Weights of a small transformer language model.
Size: 13 layers, width 128, 2 heads of 64, MLP 320 SwiGLU, vocabulary 5950, 3.99M parameters.
Architecture: RMSNorm before each block, rotary positions, untied embeddings.
Training: a variant of SOAP for these matrices, 140M tokens, 2141 steps.
Each number is 500 + 40 x the weight over the matrix's rms, rounded and kept within 0 to 999. Layers, rows and columns count from 0. Numbers have three digits each.

# up: layer 9 MLP up, 320x128, rms 0.0722, rows 51-85, columns 0-127
# down: layer 9 MLP down (transposed), 320x128, rms 0.0724, rows 51-85, columns 0-127
# gate: layer 9 MLP gate, 320x128, rms 0.072, rows 52-86, columns 0-127
up51:577455500438478490495542475492494489507428494491577409465490452531450535455565496475523490493512576504563503536544573403558470531497500438522533536470537551505510505443574516532503485526493487564539557564480536478549497529504500555512406430530403495477508503501582503483521490423473468542484576519444481475463570542482521480491552457505595509457435465483515522486483464416460465487557
down51:501538585515493468526499577474490518515557497510410557421579527518518567514526520518410516454524511552493529520501502464582567502561533521514532461593540533536472467464472499533455517542524497489545507487523472510480513546505497486490524481531487515496566487514571522446517512528491500482508546469520469421574500528524539529382493476527418598492451554555433491509590459525455464435517
gate52:458462550460505498503496487463448529548523530462495511515445496522491539540520442516481558473581488435488540513507532447496582440558502466498430516569492436497496489448544490445526500464513421522521528562590561499453563493507478488421449505554590455514474497419573535529512533482467481472493478474567489493541526517486483539506531482416479512590509488433494536506507524464535501500521
up52:542442493510500489532509506502520418545517506509506507438462530546502488528455512488494437523500492525522458518509455489597473523560575414502512515524509492466554477552469513487456557472520483536494549561443488541594482482553575453503524473543489520487482539535439470472463512461550442520580579472405514475542476500452505509513546545529469478496482555473541488519497491505510535493498
down52:420518514529487536607486442533447510535439578480494469527518495502513558436522508511473550527519462522508480537503565529575477408533529483520482475435494447492545546535529556512498491504524452479512502484498458493467483524494559509465558504483506523498485433455395525509460518531515519561486534508551505456517564546495519495546542570456487468521582569500439530454430584518534548569490
gate53:474553513495549550455559455454499492559564538460533526542552530477454459512510516436471488505526522516495516504493512522463503509557531480534552548533499429492516471434557503468514488521405568518500506478555496538439558488504483531479536450445516494529433506409495495485523496449528515491601480512498555499558489458539571527500499425502554458536548569504455517448509525546483508456460
up53:567505477520489529489558532526532528489474490487467496494400554489453502500369536508514469459481420476487434489533466542449552533486494467504476452469548508568508495468513491478558530532554498480504473498479470426534507472563489482468490504475503445550521514490538505518512518545435438532525535558533496538472462497519460471485485477489391496519444478509508529551542427399530508447447
down53:481510477552506393562492573518427454458475468568512522525444477504500541535487531472502554489511433506491498429534487569557476549464484496475567510593504519542536508527507483576496540464485505555521425540551493526479446503496511519520508523505528530481499493529543528532570551465536439520496501522495463528435497492458498450491566519466455469494543523432455591607526558455483453506490
gate54:529557544473445512506485511491470503490506543591459531513465587517525494559532427466439535467557460531487490513500475491532516554587564452436479418537520449479444556540455470529432537492531516451507495494529547590512477484515520445504469454499541558411455590516517552489425469499500465546433434547451474510466588487437537478484528500566545509514503472510483524526524534577527484492535
up54:533501506483546478476414495563491489454464518510464456501503574542579538531467531511488494517508521502520558499451485411491511570411445439476504497473548522503465468478509546529503508520473405433522475448475550526515422582491513450480519463497539523497492539533489457463562506524517510525585502576445485506546508484493471486477428456508518496592539486502510492449567491507581455480481
down54:571463472523466493507551437540545504576509493420533481507598426468553498503485521434457502517493533496461558536501517504522440504446515510533499542584456491551461488467576531454519484452456479486479508524494515561442429500528473453500481500528544495508449473514591563560521560564518488480448504552486530486487522553501445486522561514500451526551458512491452526492474519491576554523517
gate55:514526511504481592469463546502493467455531537524504505536462504471500579472444463511544463500491431509474472472529461556490511545466459488478500535442502512420419530507486475574474419466483478499604494481537537539529499536445497455511604464395486470567493474546541539500468478461559465541500485526528506505474487501490499542493505549547531499490539445429582427532513538466446408509448
up55:453514548472517501575453479557495482547449550542446576542421486489521496432490468509500525546537515498448496437558424472542568446540510422435503425507529516504523556528545455583477501456446541464486518485509480510642494548537461497545478500474532485505536523484524515537555415437445498571442533486455471507480535456515508547491571545507497448529478510534503544492507474507486552454527
down55:497549482464498508542517449499454539588574491476554517516559509473527503524500531524471490493512521467561538497466468447531466526541532480533525502521416462546486496463583549506498467544529499429493495644467523523424524457506464545483469468591462518535497533472454393514520509549482560499463508522555426494451487488440501482546565532511411538516501505508523596462510485498475571440522
gate56:535503494509495554499534513587509434398516527500514502504538471571476491520480533500478528453537430438532482514500509529470519493508443499464496483537476472486439549501473498485539549481542514505563479480540500481529505522542470473478512481464492450506523452527464484469501548520528473575444516457415461552481462436495420426534469487482502471465544529485562502457483556502609463551467
up56:507464521527529499522487567505508543426505566478512518462467517497540552539490467502463431490515531481439446457452482560550529510528476541472517425520516478416533461544489507548516543478482554481517512562491516467535497525541553463498505479573489534507451461522483572415574496479535504509437488500512550499519450478437566436493550518459545475571536583553461425556496465525541541528592
down56:577508510521435514562545524519458532524461533453481473540491421535512470497430495507546465513490475458459432545551497509456494465517573448491514550440541508512506455486497440474489466505459509469502440504513484466550555474431548484543459461412423515537432477432458470563534524473435573509483540485511467518488484433517478524554511466536406498485432470517562532464432462457505491472457
gate57:494519526526518433541538458460559500524549473556606506518417467477537529460533516539487472508500513487434476545510524534491458501481511433567513478471472544485527479435451476544454540481425428546504528606588484426517494480507581526509424509558502627511574506567482502467417537492515489561445486456539475531559487508501500543479465534509516474403526508522453569516627452498466451462474
up57:451525468536551443493462445510495480418514494487515461536437571507422501450494490480505527529534524381471546483482528562463487445469458492519494541387414499467554552462484480469536423478476455489466423501532508474486479465492518480528464549533540428495526511563587483440564444544427481513510531478572390504498498436544504478495510492498557454443455526493606480486516491418464425587442
down57:509513517516489560565521551514449536529460556476537437462490493560524553522522530423479495484467537528478579554517524485471542503440591475479533471501523472472496523440522451477444524416572513542545505464497577526537466438547464489441444507568432526554506460500472508598418560522473543457519494543496513463429467567470524473374507438466389630483433572533477499464484525424429566526432
gate58:527482509511588502606478540520504500479541468536456525411484578479527553507509504492479513452573437595477466468436496479456466480457527461473455469501494491551490583457427506495480515573528525477493452554587546534466496557481530560524484498451467449526542519517504529468520530504474555480451503474541499514578523525520519491534474458506533503544495483562438468499456520586425593518493
up58:495526574515466487501485434494477489505482538501451502589569555553523471473429456489490443519609506467536483475411524497552465534474538589400446505483539517428546509587534432523476521540427500518480498477447498581531477531480541451565505495554559541494539519542440519460559548490493557401593435507518528494500510569480451461494594466486427526466524501485477483536503517448485522503472
down58:512516586485561520444468513540485455450409512465463487546494487523506502428459531491515499464516538468511538537414432548505456458490561562467547438486473537497488493593482499505446466504449505515499536427523558501553409523408443473520503482540530502473397507540470494503553458534601460481458467478556505474483449590474496506434518470487528412501544450508501494566541515554445453474540
gate59:587524493455541511563444556486460499549539459542522497497548524470485580511540517511412513502459540540507546457442516472508484490494490493540468461488463484481460507520475531513522524499532452466534485477458523558450460511548451547415493508513486606555467485508543525439486500518541504453478444456496476463458540470478508479501493459487506366481449565451535452458512537395512540572508
up59:461493459528556510494545464544511542458492520487533500562488495452513477525547438483500491499487433521492499449517542564491470488462531482500527477520525496485466526426539516444552478483489494484431537548479496461434500459465481489531477447560561476571531484482477519497544487387529449593491484506446565476380516428521559446455511481562445543439531405457517435472468527536550499502494
down59:478447447493416488462549481546443455545508443488520540517515494509464527497433474472557488527509481554581584523459506495542497520564530466477492455527471474447442469504518468554509474546495551485461516547524527493472494505479548472470445498460524440549512490454487529555494541526514525481541491467485472505470551512513456530547554495513587492419604421481491509466526428451464517477573
gate60:511469511530497494423518462451431526505501529575493419536409547468458476469425502615522539471524582468524558478425476480554524486416533468489448462507482551456556508540479484468500453470487473497555406531501519511468541516461467534536528503469508546494533475490485519502513521565434502538505534484490454510542557444424505565527536489511524471452494408437487445528462495547530536432505
up60:512482449450504506439577445526485461590455522503489566466526532469475452485456543487528533545511564513487526442401470515528517534508514477513503456455541493486446489528472508533514476555532497510514461518531506522535505524454513539508476528495468526570419480441465439474463464481482444500497552487505490525523561470489504512434485539575523452485464418466556468548452492464470524538443
down60:458491527473637569462502504522492491478455456531465501535488452539534459503535461553519414500512520575495479468499491455484446478481525486523605527559459515518548431474426484555501528489502533545555541525508593434525493463490536526441465470472553546485468472439464497519497472504537447450402488528523513454467515443529526472532525569515534480514535503488565572493493505537490502569649
gate61:488516514509503432439505418448522504512489503522497425529532476581533484539520495491488523596492532506467517505497502497522525426515459475419488450430508492429499524484441490464479541480540467495530476488416503538507524527458472482478516529507542545491493546485462474509586515447546531520473497571537522495443491508548501522399506439522488502449506484543434503495424477503542556478465
up61:543563521432500473494440560489556408522525555484530421554487557535498469487473507501439522514539571472503511555410444493449483546482524429462504495492490535521504436496517472578539542508562408486560529460505553476556485449504561529598472494564434527547513555497519508540587453570529498539516479558514546525537546525526520511477560517529542548463517493457484486421465497557475541558523
down61:555566467504589411417527464426519559539528461475480490463525430495542538541558437491515490531474504487514511424456522459492466466478471567447476441487478460509397484460449546541510491542535476422472461448543513494439461519474529467536514524514504552465503485529519533506431472414453512463522507473517435542437512490535588524469537416466521510465514544536445436547541516474510532461472
gate62:513385456381493473482469549528503540543528490573483509541534504493512526497507463502475539513440501505508517472484482466442519569451503567444425453522459490462441462532457382494439543422466482558550444472492568535504465555485421477442394544475527509486506465533512498524523482481521518491500453484474477456556549555483536474558516519557496519442424419531528516452529517483537548503438
up62:501497490456382476568536499510554554486437518506449508461517474479539470537522539474551549477492511526564478469436504542474534497528480473546454496573525446501503553444502586449576535519547457543565526429497478534486547494450537439495509531504469492418489479494525488482521415466477449479501502579497548545562503515502473494488536534482515476493495493525523578556540455526519596535523
down62:548494472482512495535557499518556533522504457438524508495525487438530468572545488517582529552500504529478513550568433556590431469395450417516508484515516417489487511448516489459461487411604474499459517480513467547538466461501361466515517475457529525531574473459435526497434498467511565555479487472526469519543469519526527473482538512475508477444565497507474485479562537500569493520504
gate63:526467482450486516528444541485503516489443423543491409524555492493502474563576523453489461527533431511554469472510518550433533459524551449521489471537545497462486496507538534604506535570561499419591410532480519439493472446481434500488467490512481460496506419461492501473499490605556536561519569506464545555476565512445542500525472515466507383516516502473496480480523517522484544467538
up63:506592498446479442559494528535415461398495553515529496507441451530547512526501535490424547518439522544499452509473463459503495588480437472540461516528501468522444472489477485523484498490606516434553586473478478475533487472478492492453463492494529497378498519506498468533522471512492422525469419527477540550570430547515504578476422483543539523482529521508483465495468505503495480526503
down63:513536462495494436480538449529522499568553501535506511512501477498477516531499511504506457519458518474515502549459499451581518475557549570461505480484452512446467495499462474502524495454450450546473447532548464549519422612473454481511520488526456484544492591536534448463581482421541570512511493537534507467455508513490484513538478452496553436532405482467482473510593514496503518523532
gate64:477531539558463409519521505500521497494472409492453517525522468538462468496500503550533569527541527502505559564481496463482524521480495517441477546407449500465552461514440491484431537498403500496499481497430529456537558496503516503483488413526458473461500446437525421468564513513450540482434541526427481421512500429445542480471518481468535509513459508473507465467509594510522486492507
up64:538484456462446499484498471431509493571458512514507572555454526490545489541497516479521565461512525450486520428448501412485496498491552525484487475530551478490510461527494552535528465512550487527491551546490518566487479523514544435543504492462500486586523473439533476472622496481516496502487540495511512485409459542526473514538451409448481471488517493506469517528509449519481482528499
down64:533492518494516409465495511527524448519514484428468516522504512485475495532577422450486486562514451530486459512470445488558524487494492468507528517518565542494513500473500514598499519493516456524509498446570464515542482547460562487542542508456508497439466552523536586495426544519515477438537543525524510503477463427431495459533444558479469512448547544502542454523529549542463493602556
gate65:542465531582433537497490454469505462524523417534545563529446510581508541468492516514461531523462469561511507520497518556420504580484492486537509542469518418505456460541523504505491501475510557523405481534425508462485496499545501545424498368506490441434513501547538524507513498542518471509444488585512459479498478504438472489544500442574472508470547525553489478530464523557441551457437
up65:530487560492491494474494508477569475439539473581547553450587505583483460468566422473552536460449445498407457487489555598470495567432490532549516520524474448517423486475486382509489549506527514500481476447566480464485428483485510532476559545502502470461510508495534489494544438564543495504432539544555530467492497513453479514380586406523445521545421496529517530495540503493535524514507
down65:450487522474473475507492529472526457490529452441541495479514491562473481560517451476499419537521398537469469459464482477479508474587444546491535589481507568534502544481517420534424490463473523490553358507527481550535526562471562531390606478404543479464494522505482507488503395402524508544527502501458449492484500535460495440486505485505566471538464513461560500469506482507423458532496
gate66:517531506479500493529509515563454469552478469503548467554539460518530510462546457449461538489448438562579431453484439549527613519515550539456409469468518485506543520493500569528489537515517513505492398458510494546542524464489566444480508432504434453534555477505484458505472454484484491575440506604533529412565506510473476510538505490489479524538488491544512486454464547442472462528450
up66:489549493522498454548500581610489505565503482456476485556529507523446479492418535491511518486534475482488424481514491413457517528464534508524429491538475469467525505495521554521544518481527556520538455522528552539554559521460491540521510535470488412605558499506489425526522518594475530551499521513563509456502487522423460468455448560544505525508477479445459504512479497555520525582531
down66:537508560545477456501504446496483471441528489571498555545537485510513544455600522457509495532463492547449545482470518476483451586445465509617522452518490465495486545544487542537516413528514484461575451550558574514516537481474558482453458456467510476539486502583489423451537511479546507492502527505514484521541509557502453408560476499534521491543486552492551506505463473452538450530477
gate67:480495446522509526524552477542494425550498492486493491514550541494518558447481502437533547483453493543473497465518508518520547529417518488491443423426367430493438460539523477499539555515533474551540584550511516556519543572450506583467492541474511452454454523447546469495500477527574498531574482485429480478480494532474501464472523553463519405455550552457490489521549498521507590494429
up67:573472476544536555470561531466511477552565585603547494464509514518501489518477514515492517548513555502487473479404467535415501527544524540486486509446552507487411465491472563557421526527455521465526536424493491496497477512542491547527476434559397433457531508443475397547518594517519517453453498450590531450474513461542561501550485483505489518562446497558463485517482534557514514467480
down67:551542504548506561482477585571483510570484570517563530484567487515518527550537498507435535558459497510525476534486532536444508541522497527525537560445425541440545497470552558551502429500557457533567471458481599468400460519516459531434482479541533485460433490596454456484526487462466542463499545514377512474441584443494516453513489498516472461536436516432554457505455512535526538487565
gate68:487529490563515485505501476424460465462538447505508556511520458504527541462522479425522443532472497434451505487464444525495572476432490490472489508478551444433589430443491488468500516446498566504571514505491492522508563459522553591476509517446487444448602600524501539445465485459468444569462455561429482507524464479429544512501506527521530489471570483502472496472488512517422427558472
up68:537497496516522533521560421473510518514476542521498391505439449457413457482492502476535478574516499552462552517503542486509506447449526522501528397490495502544419519522496473511535473557498369470522440521575461521510500578495505539424529536494449510494487545505537555474404476457476439536497466485444541421399470547518511446463493507552554482516563516502477511542465490567521483559494
down68:496509471520475511517548514475515549530547503477481490453523470454504469458506498514536446441537485530495482410480513620434499504511511465512513453544530557545517505508557402530473456560483465510478426567478456512527492550484526466454540488521593515418465448518475438479388551546514554507522480567566525543539474420558479507464524534521478496548462482471507523536495398460419588522574
gate69:514515486495507516474499526412524573444536573559531510478453453459559512429572466475508431477583487472523496426487521518516539483491513471514458418538492491576476543512542539469565504465458530528472449551526486437502478466537542437482534452572522471579507494455499503462517462512537440520530443510579454497540498520533540493511482437490473512552455476520467513510524465503480513446531
up69:534498514490566556560551494462444450544558523481474474554461536507457442493523507481461518493487437542472528459445456534536529457577476513392529512445506550492587496481474537465455515526530497467460514485496460487450493515497520518513457519493382529482521430577528556508531551418533440512490532544466493545476562458554546477509580457507510498441538538490470472594543538471515544465495
down69:539489407489516535522454559516517499461486489471439517438526423491470488526471530475485499553467518558488461583519503504495433462533535557491546517526495539465552525522546418516436405500532488557517485462509433515484488487458552525479560605470482451511446492479473499522517457507483518472499541462493499454569476478491476599472510456507590567485464513504554444540518495494501506507430
gate70:549475607551535438558491523509456543472521571528545424509529424533458521457503501478515624486455524494490555508485465512514545493537493411507514551445544505511422478423478547504514479438563481524485502500491564484452557574465489562501535479478529490534497443545539517470527505470484505468622436426520550516516520468517496452443522464543494399479525482522454525518531497551455464560477
up70:570511473521519465520541515540447531483573565524538477483516486482440484517526548503491508614570523554436496542508546474479530447435490468520541481538478437527546544515462536428432473555516463432473443564457499479479506470540456576511532486526540482417485477496610545486487485512507562518514572470503562497553422511512498511555455490455513531464467601493387474568507532566434525523481
down70:450522453424482487589468516469421481502468507480500371557540543510547543509470519438539442498565491561501474483537511510532548449528517463499571496525508475507430518503505502520494505473503572504508451527512497513472497464510517521485581515511470582511541495465542495546592519536556504552490445459498490549513502502629503497481478559470497525501542568463419454572499545517550481388503
gate71:584489531522547503542479495484585409498418515493481460512469499527454489480407481476513503434468466478513493477533530561536527538476548509509437495578468492475477537462485518520561558573525513517539447514504488515539556445433529447522476542463487468491546497426577492515455510528467505450491510478437512496451388535447429503454528493499483480511459537503563512477459507503452576509570
up71:502477539552498514522491502482549432461496521498382434478515562533459473532413522436490508483430518510459478454509529485521573470490530477454414583519444479494486598467503564552504497435519476510518493511481509503476479576493566487518450423549515536500510505537493464480535571494424435445503519513496537490515456592507587547464512553513505471498501558503550476503538512523551528462474
down71:451468527569477500454472520499504463538522511541524448406495488489524503458564508494479461495460454422508504602575485477455470512474537481519569557423467531511485530477504457483519486545560543460519500496627466517516545487539499532407479519542528461506586550470445501564474447475542538489437516571514531532534451549446491493420521487490521574496532493523538573460387510498513444569468
gate72:436543511518488531488528458486516554468502406534557464504467472462451464430493525488487525499482469557429551477496501523465475588522472521545483515465487523477580508458456515539429460430461478444426455529549521489525567479487546535484481505524451498515507580468500507531504554463432536487511462553547505518552510407486565477467502414485412459476535512570493573467544585442466483477531
up72:503552455517456513472445488402450496468525540449483532533492487397462519449417450578521515550486511455494533463463511494498428464573468484498491556453466465512504489549473545507494433474453476564477513516497439479475407473480511517510539465574504534484497565454546516547508562456486525522466455442420496511514460473492418542518400575502515514484536516469467494471465549534392486490557
down72:433511423556442500512492485555529495501412543557533480498524433500546512580445517526514512464458466442543494522578519494506438560479551460531510476483514418530492503416485455561477457461443561517488448574439480568501515481449491486525482522500537509468476485387529526479449581481460459493503525496537527454479491479524475482540442443495475487526440556477520507469542442505427497553510
gate73:455501506497550542510577455530438527556495434523497455529522465517455449495467510532551487443539503464512582529462494491529493551504465497496487499541536549549417490532510509492394473555529550492568555487548459480552527463453452523441494457451471456474483574486536529496535525534513506502549482497463505499490492510479483504486520513504545531554470494529491532476493501589527481427394
up73:487559512490561585519437466430511534443587498465508541460467558473498577508561529476563441601438466521526515481507579588443533529502475550451479538487425553484562509497511503495501497508452527508501524525491438504551486506504460510414538507585548507555541548532487454496473524504486512500439466508429488515530527498520491540561522543480505426460550445500511488479505504471557504466455
down73:533469479533577424493522497580597460448477508478520519509499460543536503490495477540461520462519489536444505472455482504500473500524506559540552475498533511484433427482435452521483497466566486483531509511481546516451457455573517528528555436494532536503528502520495536436444439433523546411504519504530519407510485517521494473448450462530475525565494562473490528479472509502405494525493
gate74:502467533512470446496483508475448490523530497503374487529523504532539544505421492497541550468468452369527544524529408471548539557539529451462512486476555448558501507512405573481500549557543516501444491530451513515411469481563535516531512537525445553483488505543492524446494493431476471492523467567488582498541480479536536499508521425516473456483552465450521550470535524545509418482451
up74:496406558472469592508511574476485526476501526469510495467489470537530517460488496568569442472554528478502533582500508478534507527547456537458524445516478513522522486488462504479479490519448563506476592504533523473499465564478471491564603509417500406416456505627472579479529538454505489487450506455555530517521527431570504497524490466536449508523576528461484532529534534511493515423506
down74:445536565493486477493468449483470521541510519469530470507536455550534506426487502477577480525562548482523557463464494455464563464456534502517563454536475481522540512537538520572534491474492578541499560504467487507528527523505549519468478487478509483501529517477415425488595445552558476519455472520539454536480498435557496470516462469490408416441506561510471468563533537506574486452492
gate75:524416485445456459491468454517503461559511422475565483511509406499507505489497483571490449523462512535472521529500537536488487488466513484523484537504494489476552563521443555441516515516446436545453446544545455447556541492522449530583491606429432537504505490432556564535481527504485432497454497557527547439483498536505550541536482584574446483497447504484432497549418544531487449505496
up75:517514549461448443504535525492476489559520556506436522509482506515500539542530451498404502522525438550522551530465551519510379482523479475478465603561571449519498598468470473464528443454599486596498483523448501511546492494462561498463504506522512533518505522536499549435491530538484431532537499489531448473487441465508425539479506476511563556498549459550576498484480482477577536506528
down75:500465529471505494452499457487430526511490456520458518553511506527479583457490461537513469477504488535544463482522514519567440442495473479532499491548498534446496557451528461519450556430455454492451452557520444502501528547537565513489497434508504462438588519553552508569608511460498489493483540475466506492449540456441485429526482423559573487549401521502449409542483562457439533496466
gate76:508580479446475464535514504417466565488493496515465502517518544509554501532473443564426465457554539481504488507510530536519542609446491504533488423452434500560455524474482540492455493427482516392468556487481422494472507436517477501487611474512510498542467442514497458577500482484533521605484477437503561453520519519503490440510450498430522458517536571507464541530475481452456462450455
up76:552471483593481456548504497479546531498496508516560556516463516576519541538460484489576531534485496496474489498403539447541519525517577503485474452465490471400472466519567554490521517497519493503528495481415563446502453484467438495508496522473488450572529539490568426499473450534515526495540555513479604450483528526537510527540514507491531474558529616497524519475468474506564560465480
down76:561539496470517525546453451498487453487485515524511515484497605525512470493533472600421479496563546530552565472512454532449545481459450540492449483460539509503489515408496458525510555476478490422478473471408510493503542548505470534565463550474499525554469483432469588507510492474448546519510580537501459572507450523530543481466507524519536544587545492517485443515544470467489600497424
gate77:459490506553552515496486411546497588474475553510468524440482461519468501526474457494458497487458482517490562453514482462522460589498520550503492489509562527533477457487511488495466472550496433466420433511518454524459487489433569495478507441466440474486550482530469475529503502520484430504480534543526473475505456492493519454515498543508504494458471508480506488528494546499519488482467
up77:439472487440476456483467454522518453562473517516587505461478485474442487535458517494531559562454557530548451522515534491436494519465520492544526471552512484501446422536496525495527432586510500450483522496463452504530446482443515515507528545493434480492431494478471519502513471584549528489548492542511501526489511422481489481470442515524546458466496490516465406489454532517498487502486
down77:486488530551577465539496517496551501467465431514439486495502538494555508496538564503453503463520482447506527484504389467484538499525428494523518594531497525467528511504507555510467574467483543527491516463484448468508525465485483493480488467512493496488534538449535470512425487448455462481481552450461485475445461506580525468511580483482491490505490500513494535484516493502387519537540
gate78:564438511475533514500526591505488506466417459546489432495518489505448494485533489534516476465483499506526529535480461443406495501549505481496542567514475507561476522534496449477558478510570507466510530457534571527470524548497544496534545533499487492541496507458565497539532529504478534490451540490431491505546621491506520479584464557567539583461531520422540503501550479466452582483510
up78:470455511443529489481447548483569483530428470536489467493486545546477463491537495419512554543504527405537522512540532453522562536507480487481420511557469451513500448461561451507501523455593508476551575573457465527478519482529472457484509521542515461523530495418537464507536475486489470530504406601476543536469451494589523452484541486537458586468425486539479495393538509526506491545543
down78:486533535533506522535423521472512442517511572442498472531571521484546517470480529506530558481523551488451472516460471492524426517542541444447543451487558551532540553476499499466503545457480470456540464466494504398530443497553497581565501539517521499475491481485500490520523488473550413546581554544509489497465516571438478542478523525476482432442584508511507577536429463508486501463555
gate79:569474519522557500467487481500454363523467489496492485528438438556497483483506430509607504450482495502387443466529499459456456522486536521464481452435533506497503491474483537487466497515508505466573447510462484509494454514476540500516480515533435489468472479584553509529530598510491568432532450429496509474523497524548555483494532439524465491505545536428539465510511449534507505477512
up79:448575506462479469416473544438485464519506547601509491508496434490552452553548529474534465532460516495379466518526508498472581498536441419503526561497497480498476486516506468520487538454537544479483525414487571445551601489519546420473519532470442540528497450538486477553489513495571554497548512446520548559471468460559451470491526575500491447449565508474555546525548517451527496505487
down79:404522403469482485538489472508489476559519558442593566434471514499530497496468563497498521529545481569570472467584543468506548533508456525558493449406600501499492528527552607488492552466495572542554479474463537463483522456473551481563446493522502517488536503472520516492547537536533490473450533507540527535438457507533486477455488508481499524521562457420498443472466493569533553529529
gate80:520555559526507472453485434418540412497515516490508480559451470516481550521421456522494541595461515515491523502468440486546479470451522487493524580543480488489529490460465485509471473578509558489539519492518476488477545453526459508536533442509528581485510499507568496461539459545469464483480471363503533484490429512504434492451538549505506506521588509535489561486452495456481537471515
up80:526499448441444469525523540452499495434483488499537487488427510486527534531496484501529517528508511534472536511453466511464445485415491569438545511556521485447511470499561473496424492609491589521505518483476527583465502496475541504443537496460470518508413480543486512508484599550463549567486472505425471504535539474502570516451572498498463457562518494603463484564457457480533461512529
down80:482586509501452510500478473572501503544495516492449555496531485537537536496560550503540499519516522528483615430481547465495450506428461441474542508547480533501481561470479539505445438473461352471469545502515517532451524571478518518547461470530543556487545463488506515451537486444510459488443524460569485436502512488523449467521502455504501443473498460505551554497477483532440552461506
gate81:494529552475551458427471508460461517532488489559465480519452558506491525551516550453519392484516420499487518481450485492514432489580590469480499447461550532419535500521469502465473597529540549525503445487518497450507470466480585494472458478587472521437535500522563499546465439497488471481494437519523462453595541517408464429469499494548475522574479465580513473482483555456507493442441
up81:468461511452557462541495590543531497518465476554388539525522480442517515507483512447581469498417497468472463516455547450489552450554509562513533444471547525500498493535464516535538527553596504548513524515427471352508570479493564529537437465496472445480449495418487562549500467519463523516474467478521452494537510498489542494453446478499426516496465476499501478503467508523583560544553
down81:496578467570553495466504495471463467483491462558546515557492452470548576530479517534536538489503499503558516560538564500478465541453545511542488451471510444460514533556434469525485526559474436452533464506509533504489492505478441493470427557453568511474521540515515514558416502542479521519485444484397481509476481523497515501459547498487469442483489434578489448465470548533497423547591
gate82:456498517505412582483420529495553485544516454479488524581543543509481477377527490478516487421548544512470484486537534484513515459513527483484552479483453475572556421488530497549523530420478471530564433501580529478517429579515495450521468453533480503571484503529529530517583540425488511415488448538469455504517562524495490499496426438499507403458526598468515551418504487469521395510518
up82:496524572523564438485476486513456422432546554499502444492526485523467592436449497484457540448456536457509443524446521465515463447448502532527458466441480477510459446433436544420502494489542529482535514462521436510534527568535439581536450477450583522398468523467481503575520528521511522558546449448499503558523441461509477469528462566581535508541520483465456523486594484442581484513473
down82:487535510556537482534436490471574529530541475513553449510524483502543511487581487519516540484503558457591571492529429577522434465519488510456441508517457514465497464443551537496460563477515499517514461501548629544531440448436560487501559530426540562487474489524459544518516518523377567516514508471502433433508534417497424515497473532472484422513426491524528518454571491466484421509453
gate83:514523497459521497483451509523478477447434544438446494451510478465462555506477538473478522566548533432510483468477494521495513513498437440471404476486463525496500494465513608513440547563479548560555476518517489500483485586434462546524513474547434518540502474508562493477470475473491474491470548423534469473502458484462501446498507525476547461561481496538479498508485555497530518445444
up83:503490510476443489495507580509484571458464515500488512496528526516524494472512440455456466523495456458554509441508526464486542434480483432475484583508537462552498520472536558462422507491545523462527451466495523491468433469569537539482544457490577497485537494458454567558467479521504447544518488494520444499470512476483449563521589482479492482484519519522489523532469478375541507489544
down83:504465591537507565458437513561479491487457486463468473589579524532535527447492460427502500546487519508417499513568482522443521558536494447516501523557480519492502487486488534530475425550487522502425539543490558478456485470479500527542490488519487608505505498525525577541512475520512494507490474508545502530504494477485491631562484437528476472499543484514480489571453497550483453445516
gate84:514520477567544567472498538549467517534561487443447489488476515474463477438499589530519454400503461566535440456541489546529528527407514487502501539552455516500579606468552605467527540509501520490579502469553485586489544478466442498527490500472572454493516506555458482499514534497451473546452562453523481451512481542520502512427529450477522445471562489477476506539506540504452469523436
up84:495532499454522491456526572451489516490512488470430509520480530533492487471521477608454571536527471444442513553510419476539497500469456455476523508545474491484459519556460527502529486560464510531510521488532602416473420554471569526508535493569511493454451485473482512525520514469553481553414463494501506482464461410428427528494527512433514527567508464468555531458506502482490564476465
down84:541473532616470421462487528536405544545472435506540512503452545516485484493458528446508451480528482500528517540487568554528440494481490567520550519503508486535509429480516440465481543462514562464512586488531435511554556476540558515416530505464479516465501501489436485488482471466563508438501529486511494501431464540574532580493494476506587548502505510471500526460486540494505446523520
gate85:474458537465439584418429400443519467486485489510515448539523461454447540466455564508457508448545477523490556435517461486479481471564548473534461537418425489496546507442472478469396422527465526464481480513501495437485552409552515525507552476482548480520524488520532536499485481525532513521512496531552541458498457446436525499583469413480509446451559481501471460435534490483552459526473
up85:473469496467446475525499498450600504510538542536546514521462504482419526530479478437450541529472415428512569552539441500603554504512447509514486476475527534444508507412557452499541529497510553435483495594439489523501471531514523516487427514458487485516477381536528521450511518417509409522523511524509481498422585473487531494465556528489479472508483462574552467575458511455478510543524
down85:546540500549478509511517415508485497584491435509510510553489491429525521375540506486467535473457481508534470433497493429532497471521500528508503510561496481435518502477551513509500433484427520544542483502520470478483478526552513463534412470566527494521594490552491449423538483474447501478485421600566587491490527511508501524503496474510472399449463542446502502559566535510584483532468
gate86:506450476539569476525504516496498510428499506506442429494465523482538514475562562481515475501585501488514507533546463526527483564522503517512487513496510467508524466568456544526520531443516521532413469514462540505519484533537502472505552415513500489521483489442526504540524489466465507474549484454567452470425474442530523531485560537539511459572522506521481538499536562487513478502471